Weights of a small transformer language model.
Size: 10 layers, 9 heads of 32.
Training: a variant of Muon for these matrices, 8057 steps.
Each number is 500 + 40 x the weight over its row's rms, rounded and kept within 0 to 999. Layers, rows and columns count from 0. Numbers have three digits each. The size before them is the row's rms in percent of the matrix's.

# layer 6 attention output (transposed), 288x192, rms 0.132, rows 274-287, columns 0-95
088:443522483521467476415535498483598499519524583561487520520463564481507494508541496543487483476513526531458441517584476406517590482484507454501533495548508544520530510440509410544515510486473563439550527478516485574451479600448416530551526457480530465468493539488532501500494517554480503478
088:506497481392507464492576441511533480485507561484519462514529461571517498525476523500497452422467538441581470447457521540462468511548489515464481529514437472567460475590514515534445487494499526535522525493502494426516537521498457430422482534488501471489543480469494534448508478565552469490
092:485545458496579531495464489421486504516470540521456543544484534564410421505419499526489583511556514521559498475522428537486551400560508517470522453429482487460456444558458546479534490463489545482567520494504439519478496549579479471481555474458458440526441566488498468542427474514529516513
092:561491554454521544418459515491459509472533486498511500536521506480512458507482557444448529502442442568487523512588576552511475520496530471530482509500482480517499489476516451579507549520532469504507646483483445509518511496483531465479527522512428445537434494549465502513484504470512534473
086:486465529521464571475537477529498468468471579466504547517497505518442470517505509472505484464439554472561487452485469573504496519500531529424515516520448501545489498558460445546484560523456510471435565449489572444515451406488549447539503519580459449544479537583521450481550503507545452539
088:484500443568502524460437525405507432554462493532480552596472569455494520528468573473512486551531449506504499490515565472481446438503420501444515535513530514564451429525451483475567510546553522539451493475541513445459470528528494487501520606414547505545488523544552541487419449477467430553
089:502506528464492446554439537423459591564562503491466581456451574568517523524468501444539501539500451490454493612488475531514565450515504495614483427475485507506542526466456544489495524474525515441568471522535518484539474511525519508522437453433520485531482475527509514475447466490490522496
094:476515462428467485485432466533446463560542493519467513431580527475461455541457459569508555487509497481440547456453441566516560531486485491506462417456575551488558527487509406424500564446591524493492550526489471551521473468510573463467463485453518530434454507509486495488490499530441528458
096:487442519467465477413580558376464506525454557488411451512477464501434558537499497484430469416445514464529580486520529499491515454494498465471469487466536508531426523475546590486493511548532518478507565509390524484495491489457503426471545493517549514491541525513501488531521494452480511545
082:504524475478556472408538551526482562516481500563471466484545484416537488477572507463493437509522441486457546545566461541522548499519454525516530461500529596510497515483477507419504492477469527482529502477505481508538512541467508498481437511533564607515494404498417513422441542553480442449
096:444475568482523503534475493519545445444483548524572496506520466508546539557484489517494504463532550575551484506523462556485592499562461558530482467543524510455490511518456478482486543465563559475478524484460554526455553596437457460507531547384504488463491541522496483505466537491495494500
088:521530453516500518457523516550390535470514458545593532530508547504558548518475482423452424502375511464508491528485499571434488526461507499502508472513461461494482506523530523545463518505508501535500440484457537548478513553480561485540441539452509584525476536505554527538529465540533538475
085:515476479461549553519385482507500541528427546520428480428515518472545531469540467478530487517477448529399524496509466539481479528442464498547502481469472508487552502495400485564525478617420500487470526406490474513533514435539536417480471507526470536512424485557414527455486487471487436449
083:548494450453524522544536480494482473519450498525517541501485474452518540535510534555469555530526561531518484490474566501548536532461357442527503539501460519520624536454512516518441457507466494531516452498550463545474497494499547505557447454578516540475544524489476505502586506469450471516
# layer 6 attention value, 288x192, rms 0.158, rows 275-287, columns 0-95
092:477458430486509506509438472457485586503436444533528447521488492534521469483472500508475446595468488528517497470531459483491467476473519464521463560454476518492495497510499454491563586537471472514437521573488427512435487523539482542525506432485452477494509436442517447530504501470458474533
091:518494547495513540384544548572462415508413526501447507452518569477506504474516534549487446488465434522542569505519502481544482573473463471525445531504492574554467546452457491462462531539519478438476580473432479449496496522574598485462528476500478490413516462548567557512487477549484494506
094:462468456423565501499450496500491490495501533502532526480458459541491523541440514529523385494451547496482565513422522454465511476510420454482580507469490525505512550538530498425483529490495490465521506487474576508515490504515482419423550419489456496512554509514478509509472483515427554531
090:536484460484556488506471500545455516534510511493394514500461503536459425499516494451504510452469488524513479530512560447469463473551489461522600563460530519504468524516490502539544560487524443483522450525519468458457521466528504499591525509458465519446519464523593499622439458424500557485
091:489529546470533501536532549590501508533415489521505413376456484510400462447565465536505480530487521576472467546478471529488503568444524517507503407560514521472472548560517474439467472471491454470496406513409535526446503507461551492464477516519501520562490495474484411497527514449551489424
092:480483501509484526476540522532420427508489488518514541448444530533457495461550584550591502493510511462498589517518513464491517535512530459395477481525530465509497503444480489527455497531517548517487484484452517485537532493471518502517488400496437481468487568412489549442528489533506527473
100:522481512472520504482517491536474501428501497492457536497406509501490472555532543514550500461515533543520581470541570471491473571458574507560580470541452479443553483505522552593481482517457453468477544498539459448540482502556447531546462505548515409567482567453498535496515499478524466545
093:474439474547542470475512478539495500485482496578441437449421420477543434481456476477505525510543439523438471557496577466483546522473479474510575509414432504454494482444522524490545512538494408530508530501517454533476510538530601523520564520461488523464486437492465496535515498546537524491
094:532412441540532465561471470491507465534489549474580542463477546513492523552542452549465516494423455479432495501495497435458520449482508452485467539568525465446544455501468449528480595492537526503492482520524469445493557489487412579545493450486508420519538558471523551472575484522498479530
102:469509506532489527542529507454537559556476483561477518418551477476493510442545435470469446468478480524519528502529513515467496483525507476493461414485555507497459402516507482532490513572512526479453519478482431447462465446556467527465551553510472549491549432461460500526459553497470509496
094:477422448472517578570516471468518500500551459454488544577465509515555503490580454491453501523552504513561449446562548482516457526448509468602503588467470478475499485465434501553569452485532479473568474514533417512493551483515457576478478438438474549485452525493452514501504484513547493499
085:585484507419506498460538472472513423457526537427535552564474543459483459561474578585506514543478475435511562525523541520515500484497489518510480591580554556543486483492499474464466548450565541399554547542481522484448552570522461529454500426544489453395490486486505500546489508476530549580
084:517539551434555463540445484513464512437557452432487559483553507504510525463513460470479456502461461501535493499497492511486503478491475428470458500560533428504517490411485528562500465456501494500568483475482507459535511455397416511502476501432535469491558551528523483506453502472532507564
# layer 6 MLP up, 768x192, rms 0.151, rows 0-58, columns 0-95
102:447527463499416477490496501449507484482538520468511469530522477511501425438465458482562450503469548571620505507521483511511456515553450478514500492476394433470509480527547512480465540525507513449474459521471509487514497502439536457461459450518561432531499470514496486467482519506486467563
105:484549486528471531544491521502474474521484463469493520404552448473514503519420463537472519470432508556461453474418516529465448483463496521468460544507535572486571553486546464515476478513470475493491540565423523489523525508521494433467495423438532562538452492501454448474508481447508478412
107:520452470481514546443461507530517529475531512465420509579546513544510490571505534456471501457483480518492447515560421542516495491489513553404437562511498536496571517487590494430488473518520546471537511536498486438513556532522451488471542527494426524505472510435504535414436439447519504525
103:525455581486475503489426518520531419483460571530543540510473449502464464532494497490527483482565454525520512501530547544496470460532511468431510575525448482518533499489540520503509518522477554574420574558486488530444503478516464475515526475453489514488453536470525513408553527498463524547
102:488517451504566500527556525427501529475560457375618482507521535466513492545483549451482548517551467498510498416458451490527499517466485528543507529480456522505535438488487481493556505481488536445529488546517465492413516545477497508454595431478551514502420530525580454426454517459508496508
106:444518458445491504524508493503457432454492437452581499523501470467522561509467513471577538482519471525493566520489472545449481510539521472532466429514536520486545529513550512494495538516546464554430458504437541521451553511508493447475512474444488557485535515514515466498473438457557488508
101:410527443541469535537418517530528490480561484420564490461401472472463495500492533440523447487491450507490503477522504485507486488558517379478537530540459493428532513543539481486526529555495535504549507497471460541494527481474441582455558508546490560459473477464495558482527504533530517508
096:502513477420509462478480434468531509432521496538463453486503533569568521512491475417475422548489524529466508497418498401534508519529461472492471476475486557535543536589499543463443523541543542521527604472549489473473487517503500557553572434499519514461510534542492498530449495549532506486
089:516482483420444429588502472555487535432502510568511436509447493538543466481478522555526480533460503484481532529461468493510515483503559556464600465487497535467464484595481411517463423485487512459517490469489428465451429491522516448436490569505530547435476573457478547515572436511506446487
097:540551581460549523437511501484508507519472487441450464504501537455505522584462438485479446444500483511455458403526502465456505439526513530538514525457572469460489412571525525517470528526476495537462569569496482523520428525481563560481490509505498497488486509534476487509468541419454506492
096:516631537486527611486475603554519483428523463445520502483455483473455447497501484420533468413431503573430476475526460486521560505526518461484548514448464403496525506519470501485454458497487476501493532519510496539540478446559512534497525466555485507516515532581519552505469452496538487527
100:491510485469474492546500448574494485477461433496456567464493503510512538488469580487478567471468461532492470473501459498441433540460492496516487450551386545443540527464475527500483493527451418465515501568554416458498473498533562509492545482463496579519609464474507466533476448521424479514
103:647485572534496498542465533552505487472540476487486464585543532546465519504428506428485554498528502523475533551483481503478439504530548464460486474465489597498524506532526473474538489486462512506430546547528519493439529575511481522506518502545471500536447484493476569534467559489482484535
102:475542589459536479481484507451521517485526604567501588431487457435483423511450570446524499566485478530562462521491549446528510480440512561504527447536475451501463428502585524518471438486526534562435497484506444460471612533565453484529545528437550494520496515436457497518425450467471551530
100:476494558495442496538481490474530438546496515493481406488492489439550477565529518507466470515411438474506492437489509400474472541491444507469499467488458526552532435546516470492551544518498510517409543520490500488505504479562581485500523467464541462457480479506506508516549547464518492508
094:481491493494480505518448475479498502513508458473483481441547421522511543426427532555554450480510493455530460451369425465446518485469537470509555562509447506480492538501528459499477504493484512511475522461443441498549509539556488564418504468439537519486470585469464496503458433489517408550
099:459608477488570437489447456495549518486526471430489540487546539527531554524557571439482445510484503472536496532453430503518525488513543513433502500460510484549497483481544502522477473446512492491510502528442541476535441400502524450513494456444473538515457555524536496580463477545497512492
101:464504606496509500484569534500494477524459467481512428602417533520461455415510494492490525474471474507489514470549493468557473513444463444565465521498494471501452480493490490495534473447508460460463536474479516564426500545515514508471507500463495515519498488512526503440450516532471488437
102:510511470447539495515453483480432517515502510449503524523529466449518530458529497460361453481442450542514419497459493420501565469541527496533476535518461580453485512483496554528591550515516433473499438427545509505453515485531470503495523523409528509541494522495491512503557501605504487481
102:507482523454506503473508513444568528504501528514560490424477499512532467451445519503575456479525616534488538523480522513481511496515502533496423537550496505486489541446552530472543554538524447365511487503474454534464454498484473492448524525447527572452470502573538448515517446534449533539
091:469489455534511461500449504593466457433482431510456492571546563526492510551558475498504568490529488524480525495490475519521473586468491483504515525553458525434426504497467462538514495421477519456496550415514520563414452499433530521459516582538409512476536516534533511471462464503472505526
103:472568492500534465595563425457518442490483520497495506469527437515552453527460459467556484506430502547497505455487474519500509484476509509557532490549533536513523502517531494487554501549508503468468570529485466456572529456463556439495512515494494548491512458462517507513469535483547486428
100:478429438509510499512508478559506513447504553454504453514414529460427424524436468477513513474525475482469416577487511529528494458523493405490490496557441532489445515476488506527538524473508434446459489464494503628548483511466388484440565462456500454452505507543491524510448488510468468481
098:549483523437490558494437476487589494475470451536599442525535439524459471556508514533501503456554513520415546571483561516453472476442515471563491471427487485475600475408531520517503494530468477521474479501515480476505465487539488526491566561542512514562534549439464505448544512425501531507
096:538506471553497468498543484509452472496449465507508559516525551520534443464519549517477566420474453550515486515528525486536468498528464523541499526482560533463490553514563534533599494545541466559569474531481431520498538384458462605499546527520555552515555472526565508538528578560514459438
103:477588454483510513475446483511568486530473513484508556541500564516509408403522473394569543514542521519488522502482511485499544493525498469478483541498555465491499563441482518453504529439529545469477523482544446508399510497485542495463498443542477470471485485416512505469448508540537508515
098:384533464453502472452535539499474462531456444590507522571509512506479499485474500523478466473566474483564511550503530458472468498511510536454535501437458623463506512537520516509515493499536563524445484504467554515513550537454480433409560498476521481439467510451531469468534502510467462493
103:449498512430555512470433473413516540506430411554572453507447586552508508447488566536495569475478426514461519512446506609462481474512553520549521482458543482527524474501500556542484541491445538513482538499453450473471485501539518453520550477491428530507478475451438479474487452418447528550
099:522480497504473432468496486492577559484489436467521507487530452498507452476467461514457517453463560467504487510503486594528524477542565550476521517526533525563537522490459523537497457497467494495431543536507426551530519530453472531462473486510552522407509541442587410516542511480495454512
099:535463522546591495584493459482513413414418528458506493598491499519529417524504503435558545517503516464523440437472486459490454499483465526561530565491521551490607511491523482440465430507498454563513411547536483552476558541505464461485529518484552529539522506534482459482478506509546493527
091:510530505539494502545458432543496482488453559464507560517530522429503524532514492472509510476505486574564407530562537530574496447469512534492487568483533462541557492541436528534468595496503543524504465471566442588468540426474563498460541621521537509550441519521486555491517462551529440514
107:594490462495515490546519490559495509483383530525446531484539509560450533409477512546458500515485472472438429569479487473534513502549541467494505466500511506497591495460569488448491492454481528550498470454531547510564421485569527492503515499478543517458505503447548534566481499481436462544
095:472557503495498499480482542474507455380471507465499533499522535519530484472466493481575575540429489508517516481492504487466527474477624496519474528437487439537567505428483482476489579390552500508495469511522569606453511505488565531573464554474483545507487586447499510492496543529491450535
101:585522522471497488474541498472522437529494531501480546484475486556457540479513462577529443451482516376532495578531455486455452497444554487557507492504478551511417550529475475481503535489444459552501453488414485522503590427509476476487538525441487570557473474536460468520486490499515494481
103:489458531421541504465534537509507508540452520432521429495450489532513552499528494489505463507522477566584481502543451505521503514528528421478509474407521538484450419507507497516507501566400576477486535538533482526498460496509474547558501555491445566487476504482514539496516506495517452486
104:487427503477454495461530464481533493491505466501448533490523490530558459495456461548486474510486526596522512536506483539528586457466481500510494475529478488476548485558480547566541462538560537386535546476576476509493515429479420488539421460481533531474473508549470452508498485456565508531
105:552479489473525483521472501552495453564518479528532559433481409449548532497465482500506542524470565523600462494548476507486467519533495453426473490492439472548475550509473480494561523582479513491491507504439463491470510430499448538470513511494481510469498540454511496453494486527463517437
101:550449491543604526530557481506470515547549504552538487487510490497594510525472457486537542556486503503400477421464459534490441488457546494511437508471456560423523502511529520497528516455513476493453526501552440504521544478503531499502522528527554554517438462486482452505479508498482515505
095:428541499604506457583420468513466491531590508536528461471538502487553466472501516469442473460458500472575538497522504484500519476550573524487488434472540532510514512499502566475484482507462438514456479441494529550534536387545531453530480476451536449529483483502502532498474581452445452584
110:514441561493467546520468512486514461499505417523567446545503566505491554508574420516508572523507462557536404478530445503526542499500444506519473456529483531523470438582502506559596470495497459471477478553545496504456474480472526470458569546508570560503571508503513502488534501518444514499
098:548570460514487501487482546495521533462471467565532486535534558514539459518508578470496507499498467456524476456463513470465534452568523473422466490427488499497474460545442482435527536482478455529607510550560502525483454483463538590456559513511536527466459476474517448503505527557487485436
103:507480533527536542457533496528510513463426429516501459522523531557522436506460541427526497499518457540412552478521516445464487528526543524493400495445535476544514583487490488529507558480468527458459492492567487481440467505429488433436507448475467538473541560523519448496557500517486488488
105:513493500486479533555475456573470449539406469435494409533487487496508498530516558519493474526545449538556434510563504516472497497406467485503449522549482489490545495526471529516459515503436561563507496438456496554529540473459547530500438559467510534471500461462429417494501524507494500432
095:445509522427531490445530588437529425430470453487491593542540453495546561530476484444527478530473463478558454501557529567482525499524454510548475464530530499578523442589494473558513468500509482458466461476435520504529495472515527459506470537505523506485375527517567507513490516469494414479
100:510497469466484479493457519446478480492501446478506499463481540486534560470411504531455579506457538514524506476451510493505482501520465505449534478472528559601472517468500572503528509489452413515528591485513457490511469472496475483546471484448447493433561547482486485472518371533480510419
089:550564560478588453501504586542506443473500517428569496514553549491501540489508551483494445460387485527498462522541457502487509510532554495455507473494473557453504420516430506540463513490517470526444438500471541426526497445497447500474494486484541518412446527488541502523489485487458452532
094:489559456552502523516498465510420495457440439479465488467489465523456481469481459479545541488442435501386502476451483542465451487556572445503489532462482474450512453480540481471546463429461505510541534499515540503493505480471464514454586472470475501516445521477523529430487505484456437457
101:488425497514490489587439502476514421506527503514462483557582438489550521483488503504579433480412446549456447526466507498479469571551497534463463475481449547521569490529534494473565519558523473536472497517525572456505473501498447518535530478489491529455512520585545453466510521433568504513
104:531504449505541533496591472470535486524523473460516439530559445542496556512468506508519453505428529545553519466545453459443480467504535536509478501512510481418482547474453491473491501511470538537491522507541508512554500492487503412477517514486567509445491444497536468496539495535514501557
091:453481469526542449527464464531583517489434387546421500441481480547510446514491487570519513451452490496522525424469455523499427463478512485531501446500472475513507496555492509466533467376486502504501447538497476476494562521517484479403453454494511502524428458541486539452530511524458443468
108:495492515521420479519506495515530466505454538515518456472521410453463443547544427430510549472495428536472553541455515486504546519455539517555544539510462518454533484552520504405462479504496501492504463496467531559493419454490454490440498546468571568548514495546505539507442510526513447552
104:440551509507532555529470440444535532452479473495497444498522538484469423426502472477527447498475507474545430504497491496455488486542492522476569448560434521540530486512507522557548540492500463516503449543438424478507534478531543491502504457541496616472441520481526446505570488489466553537
097:456493483515513552518531446462458419440422465536513404412559483457458520487530468422568450567497530519513457482561541505480499524535475517493536406524419463555456507460522529410514488494485520475510564499484544493509479501415468470537574502515477484584421484519568557464446489540514498532
101:517460470526461497501401558505522422495496542519551533494475507581486443528442520526519443423413529521462529481447494427475437454520512526440562510447471555433521467549505461476455494493456488503494404524427491481466518466533515549484506518482518499450500495458485564465527509536467529475
107:511494527451481507544526551574516430501458457466522488571471517528442467502440474449520542396501543439508458475536474528495454487482538503509509491498519517508518526540505503508509496534540426490481498422485457518489546538432538452463500539547542585418532526470466420504499528468481500463
107:528534504480482551483519499455484437481504505482518457475541500488455449453514381467534434537436565552489518449507458562527536464497513503497458520567511550467515449539514475548482438506490493523519514512589428461514453496470483502452522506526521445459497461522608476550534518508480513461
103:534469482472469564561497524491513450487486490605459459488454500528476463474440483515509511465520484535535522479490478438557436534516547466501487444507519609512445481515551492506456421476515522527511503459580511538478519430461565500548543513493498475537516518508474498511483557488416494486
096:567506560466478509488469532519500498516459423545476500471535479499510474509485556488412465492470513501512491541433481561556515515498461541514511525456508475477549440527509434494429534509490535481501497511513484538494518529532469461467565488468493508517459458492479515512502523527529432515
104:523492541429520510491510459498559434506462434436488489481454517491586502506406497463585520479492541546539531477531518469466482489508529455519478460502514575485520560479409516490461464461493450526511560510520473506548478496479486439491562490432480523453613406525538520557538445528509476535
# layer 6 MLP down (transposed), 768x192, rms 0.166, rows 0-58, columns 0-95
104:547437449463503506534502478503491504511434483542523468493492520481469470377478591462549568531504514593469541471435521568510531507506487537491566473539434523548593463474490472477472490527546551517525534511463481498559542512427499531477439476471575467486434596461486472590436522514480485497
108:527518489513552476547506498521481598445507520519464481479531481613457557526489496469501594459547485506495507549485508479581521434476472469441516576441497520485473546452563465551554496463443529563490536501473449453465529491486446458565476610498524548560485451512531479527426476559545500438
107:503530468514499488523473474531507530503566478492547517538401492461510504486545500559513474541531517458456472460525401479523452509465491526487451446476552486442447425387543562490551507489490460457618452575496522458522438521518549507426436562504549544461448516429541585485506509465485552463
101:474539474536466481421574453466532559510494476535495559511471517559531507529490436557453488516453535482552541527530460482460461527495413530529429445554501568499525539475459499453478510435565430533521470504465522530492497498475572510438482541537472540461590531530493521517502546469502526540
104:527438515515493438499502531494446490417517438551526602474487445570473526493495558564564494501508457525529517482499497496483519467466563533524480561532462497509469541465542495487408462548479512500531447500523474514501535489482429416557450421591536483435414526535455527463506538534481507523
103:504490463487496480495471528451495509474435557519500503441492422495576511451420520506496510549544522536528494524533502425444447494447426481497495476509529533501478518490502558482487502466463536527487498482525557526520473492498497498433543461502498471525509542499501441533425471479510506486
098:533477610434467467485522465542465561526498495543483442531504486537573529488470497440516545505481527505478480573557457536511523469462586440459493501489535528533503502513478429502459519479423413470522569568462512405502521494522520487602496449497493549493537474522456525423542507601522521425
095:478505531599481497516572495478488474534516446582543521494519531536509463517600497526435565442453440486478535550511467541554468471495496550482463457495521425499441506514505435510478434564553492515515480522448524546510490500432580487472515480485604570528517459458441468507510540527507525525
096:530501492403514533450449462475485589480465584463542473571492511487444514510503516455499499435534455429476458501508559533531509451506481498445469487502453466459520546455521487568468534513515491534506580456472516484509533503481434470516491530453425459485519495492467452521490514547495531495
095:454529504503496586493487466532515560507492538531516434503473488491479492440545490515360453471464500569503519462423532571517498547475510503553489547530461565587448566511463482508516467504460520480495487494527438570498553484521505512490540555445456482482566503548483421448566518482427531517
099:573489498570488409566445515491490488523469494535501543506570477473472455559521490483542481480522507535574458469479489460551468467438420573544483547530508466545470498477416541459495536498560502471466481553450505545562455485504575468509530518521491503409463457520492487475518439500456474496
097:419590527574486471469488521573467499512497505506513426501495508496494507552454492516523513509505562492469524475513499442539466592484456476516520560521549425445445464524463514457503489537500556494499510540520492527475527458502535504473505528461541504528497537549442546516489505521465514546
102:455494549508480540516499512523533539513569471526442549527509478436559506472452449512501502519521519541504568506487455489512516550503477517485521491497560525512546545436514524456500570524470539511490437534503467542573430508470511476558534528499380550465498499528495605505499467426528488491
103:479452527449514418448542444475544533500458426447471511547459540491486442509513551439517467501509479513436471379461504578504480438500465539496540471422449535457474528456432529494522427477604518519571578545446519525469464418513503529516531522490451482527490556503520497504466510500498435549
105:503517527533500500440461509514461583602497473528571487522539559507498461499509567499558489431455513474483496508450421475490475549529513467494487463566584574517507471553437481478581446535441523431535520550474475507534541557481468464499522465572587540524583527510549490490512465511495511470
093:541487564513480454510427511528444537439512534539512523439476548460504539559405465455559526446543488492488487515530536445496542446448488522474415462452557481449486509567544465554596603513491436484518491515535459550443440580497492518496502530548504466512479560501493448504538563483504532423
103:540501458531472534571504528543432511594505578554484392481490435489535497498430409507506520537495562487456495448532465475458532475450532520524426512510506540489537501451509537471464500522472507502513487424523531451479588484462470483459503502581501487497532559482506500512467464433523482507
097:575561526587492478482539502506480465498502508546547488535505497507426462539483440532442502438487514504461486519575472523561515489554468530466429531472467426516513454463469463476458493490456511548450548482524475508487559509517498524523571516529428504518530549522558427540467561503485501531
098:472500508541518474491556467555459468548439559546530545429526548547557416486434525516485483541450511553468375498536450481493509511516528441463515501477480510505540488445461579487461443512513532507368451465502567486555464475445419464550522517581486471572510526508557545479556476530495504518
107:455472471540500511497531523522554499531530513450462466524582536607542537521502483465494572536464520542512541520537446521458523509500516549492418540466513553488511489496439499519517507526456585466575495570475496500525551435509465550490482529500493502513512558511466518417559498441531486502
092:496501516510452494517435544424544520470537495494419495444483529496487499527494519446582465488579555504482501530478497499451577462579538524471447411512489562515549468501538584499489500533472518506433467427557596498496521554522471457447524544608542503490502522400496516481547487493550513509
109:506562524526487528464601502516500534480516567527529509468426425450499539494499493472532413425509484516492574509538501585524519496527542526543463490514560539501416507505507540585488503514585536520470454563489435451546437509487515453453454433480533493558565476531523560424464473471461495473
096:586509496553436540471511505531382574561534434514455535523515486459489423482478502499499484580515470555479546465513491522534506513500464486459492514522550549549510504434548535512541550499459522559448526543452487444452469546414496460463471479484469492528460473493467538546459450532488520471
094:413499496508498497501599502577457485479491520477448480496446500550449486581504436481534513509543556517528477550494489527510526556522456464508507508545540513577486503562414431516560518409513522532492535470500519523461567468545450508521457532462468481513491497529541474515491427491559447435
092:474498520523552505483507463463573547473491507507524478521555539502509507424468473466552429445517470511483442427517547439498555444476487492490643515538488537483493538500490477458486511458467490554492506485529532470465451501579497532561571561519557449517536532485559442465499503604489466512
106:581450546550478438486475537522445485564548553520499504498458498480520467379500485469553532566506484488551500495480490495488542508536471432489549544494499489430470484466525426499448507525505489569494526413566466534522532582538479550460499459457552466552523522458499505503450486492496512533
099:507461426494440555545465486495490485453524521475495515499506459571503450461465522508551524567517411499488532507465487484562432493561444531448514515550550432595507511512517511436504476499507499478453538434510489511482524579513518515463516451526497507502503462523475536461463476498515560495
109:530488520545557517449547497478528518548399479473419579509500456517539465462496500508524498516514604536517426460525476512542515466515506553522551528499494442563580473438587517499492485579549457534507539469531540472488562543475471538565467520493494477473504506414551466454451466516505561467
101:498417595477566536508550487481496464525474492506513578525497481542488454430517509480530489458582559552469472464517448468508489455445437493430521426537604528564552498486521504466473439489509482517529529494482482498561546505441477635483493463499467464506470489519485470522504489522501455440
098:409538448471475496522523501469477482473549474515527542457523477514473564512464463487493471531542458555491513523501545505552469540486442447497462462499502435477498532504494472466575533482480514440517488468564507545514516473536490509564457457476507423469468510490505483494521495484528457509
099:541471475505498562483571582476529522509510534422435579540466537574481467521460475559511517479478489465477525509439522514517546507470502539509476511504459517446462448496473510537537453487500470517554493560461525482473534516520411364483471573483488521476502519442518487560528540523490425458
102:607522482528560512479521473489464511426498469498490514557533509465497483497479479534435502541521425469488474536543481468507525500546566519542410542542527460513536490483495529513499493505497451495501467565498483526544438493532532540417506467557506523524543509486530534509513462468600489520
090:553515483532568454490561539513545544492492552559488465582495526526443489495520482474514499534544547486467425530532478501507506518551505529460553560489496459535490542508509571520486508478526532471525559582516537498519487528515440471456525518542543439502472525429568506486521499502591473509
100:579523565498451460486500532440507446519489487487474546548499498441439446507564576509573421501503458378497510470454496528530470526528552503491430495466515502501480492557524419501496481476599511620488479453412538633466526466492424445499493493491457530520517469523492490465488496489482480521
102:506486456514431584517567536504538522457511464545495484514528487524521530524532450415569484466476502507548501544475502489441507519522465463466439467532544496533459461494541543568548471543500478515509419519538478516527484487502536493492504434591501422514517498494529476455500471463545535476
103:491510513389467556525481551546474519414484521569439519467517449509508432527474459495427550522502483500480504480489475485505497676535475458529508534516435512505517560533462497505539526465434541479507479540498506475471458400511564521495465428512506426494447447489539548482492580539506541507
107:487496479508507510503364467418470524535538513552515438429545441516430539473426480485439468510505522564476548453525516502427497459464490497461494549469504460548497531451500582462576502453478503485493482510492452521581484507468497520479500470529417573555502501499526553492480561434431512514
105:554463560404507481468436510499496476445490490519497461525410571501541470508426564489482452445499444571438476490467437527482501536460483481539467425502489490555455538515453447477528461536524520542453477481539486568425449440484476467495464505480505461450481459475498496489426487494435532502
098:531516580439464476466457472589463522492559570462403528486515509554598496468505539462490493467568494578482500464487558503493463523578529510444521512509508428567584477573514568463452455509462529445488489505469457513539505510518483506506420453569445483518542566450459412424448474550512516446
112:491435502525521480499487457459469503520492524507512537545461473499499535452567547496526510479422544563498535478541584457488415532487409474492566498451493509462480506467507489498573535504503491545559475427506484497526495573554528484521516545532509480446537532487535456455472516469548490601
098:499557552526447451498541443453485481472470527507472559515512527500480576505542489396531490526445504504454494505453534480434508522457468534490468520530519530501439462546579484547401492485497549484442486456473544458535496588494480598558486556568441493485529539535483571487540482524508525436
099:526515486434485492483439532488471552555468466498520434535470509577434586490527478593504521581516460508493487446521448513480559550528584437552571539517484516520522509523462533489474380527536438456492495511549485444445501513488426539513559494453491492523518501521497450527499489463498550535
113:546445449447505530518463513509528532451473428480445491439556454514536483507574519519565516505486522453428470526528491485539482451465490540463449527548474549499496493524457632507555538482502496558563476473498578535463498484511418430516420511479497449598447527470446453489498497515499482512
089:543512498518451492526533508500530580548525482453544508516519471475496532484482510480536554507556508472449524448508482498526454510525521501467515579495611562490513409505467549548488494464456530537510457620552528513422509537502485496502497464513504423515521516554562452531610439456453492504
100:440524520460461528497552473492505496475452437390547526469497467506531507482527499453529493543459535673507532539517552543580456479484480495497525479512495393524558462431530507439442535464561468504550503495432507502519562495466530538542479512471427511517534479517538501444513560454473562517
100:502478517497504497485567518525431504589476455391479465513562530550562529494501476464588517507521501439486475420532464467503557548417417496450512529489501497508466441498493515559509521546516508615585517509478534508482436492500496487558478433535457542561493531479471535476449551460573484501
093:411526520483531554453532503560477496459491538504487564445459498447544543500458525558466523532532541500450494519461456485423520526452425520515505513504589499479526540496587460489488488501530442510518566522401469495473574481497568546495448492534544495473507624516475546546486477527472554531
098:490504487500506547530522484501534521408540393489526587529489506438545464485483471424480552457549536534454464505523499502496527463501553496553539509486445521485468448429472473458445543416517492479506524505526447505413483520467440530554513439398458514512561529511440527551529518464485481537
102:459446553480489464539516515453549460543475523561525572491421489485599474565442473482493483560477456441515451481495551484492497529516461508463508534467536510573462412516465476517517483481501486538533553515545515536567544477467478497440463511493505539509502501458516511512468478465493604506
085:495502457504462565472481522450521568512481518505571611385493597468420502462482533504471523489597482419460479502492550518536528436532472474459473438471541554499488511545540536487541575485492523526468480446471523424478534472453496523516488517488560439555551492518465561536435453468461474523
108:521519457505480491475545495482468513437507516463461517534547496557595490485465521518473428550435563521475483497475477580513530542421503482471445507564504479471526538483463490544459468475474433500512567476481537557491524468501442503474526565485460476564451428568477501480494469530526519495
099:487485487500465565537523462465546557569563508474527536477501527496453535492507527539459509489577537538547548551519539521535513529453473481454415426440452460539524426489560431536490504564415551517528543508490497471486516472534415506496546586459529473501539540524551534466445566509496527461
104:518467470539440497567445467520539488541545513497508508526505559527451532474522538527514556520496512512502478461451505496485540505536502509540557542507470503476493551441524469497469537572506499481451521482544509504416543485501467418503484439485532562511521514460460530475489443510459464498
110:476466503543505530459488476463550524534535468514544525452472502430487515484513552458521520431494486501504500494615576472481552546470542470447548485546504412536486460509430437455474471561477495530477512487541519481508528524470482447515429494526542526412534481504462560522500541508577531473
116:478527576523476537553477422456520399509468473449466448496470495440491478441541527486552508428432487466450486506521499513522552524524483512522507511447527570514507502554504538547483548517452474539520534531462526462487503472492482447476501485551617546493512568558541524567473513480432514506
111:471539538488553486459459540518502517535499476569512535538538513499491455487551450526437464533522504492439492463499464492521541527543538493480421454461425518456550486483521499542504501461508538520441513505617470549391391506554509496475491448449488479426459479499512520498593508506537523448
105:580460501490488480434492466453536523542563514524518479552581506589468537573401467473498502508505519493485461461540473504489532537502457504475516443472433458572498592442513446441505512479486529515546412499451527546457461447475552513522476543502511467460489527559483510501526558467397490486
095:476474560535469429501519497532587487496556536427520521497533520508452474503561470544573463397464521453524485463558558511499518499484515532509505522550535515454499525444468398524430441528577510500590538417500502533478593512486483535528507472492440535479540481499468474521519498470503499447
106:499534505550548520572532502507427476502479498512494497511467464494557602564503512501508532494515492456524454480460490471517477496489504461528485458497457473520534462498591537491403560486447474460514502492461533580503428543479494459494470443544494523570504484556502558394508519422557452511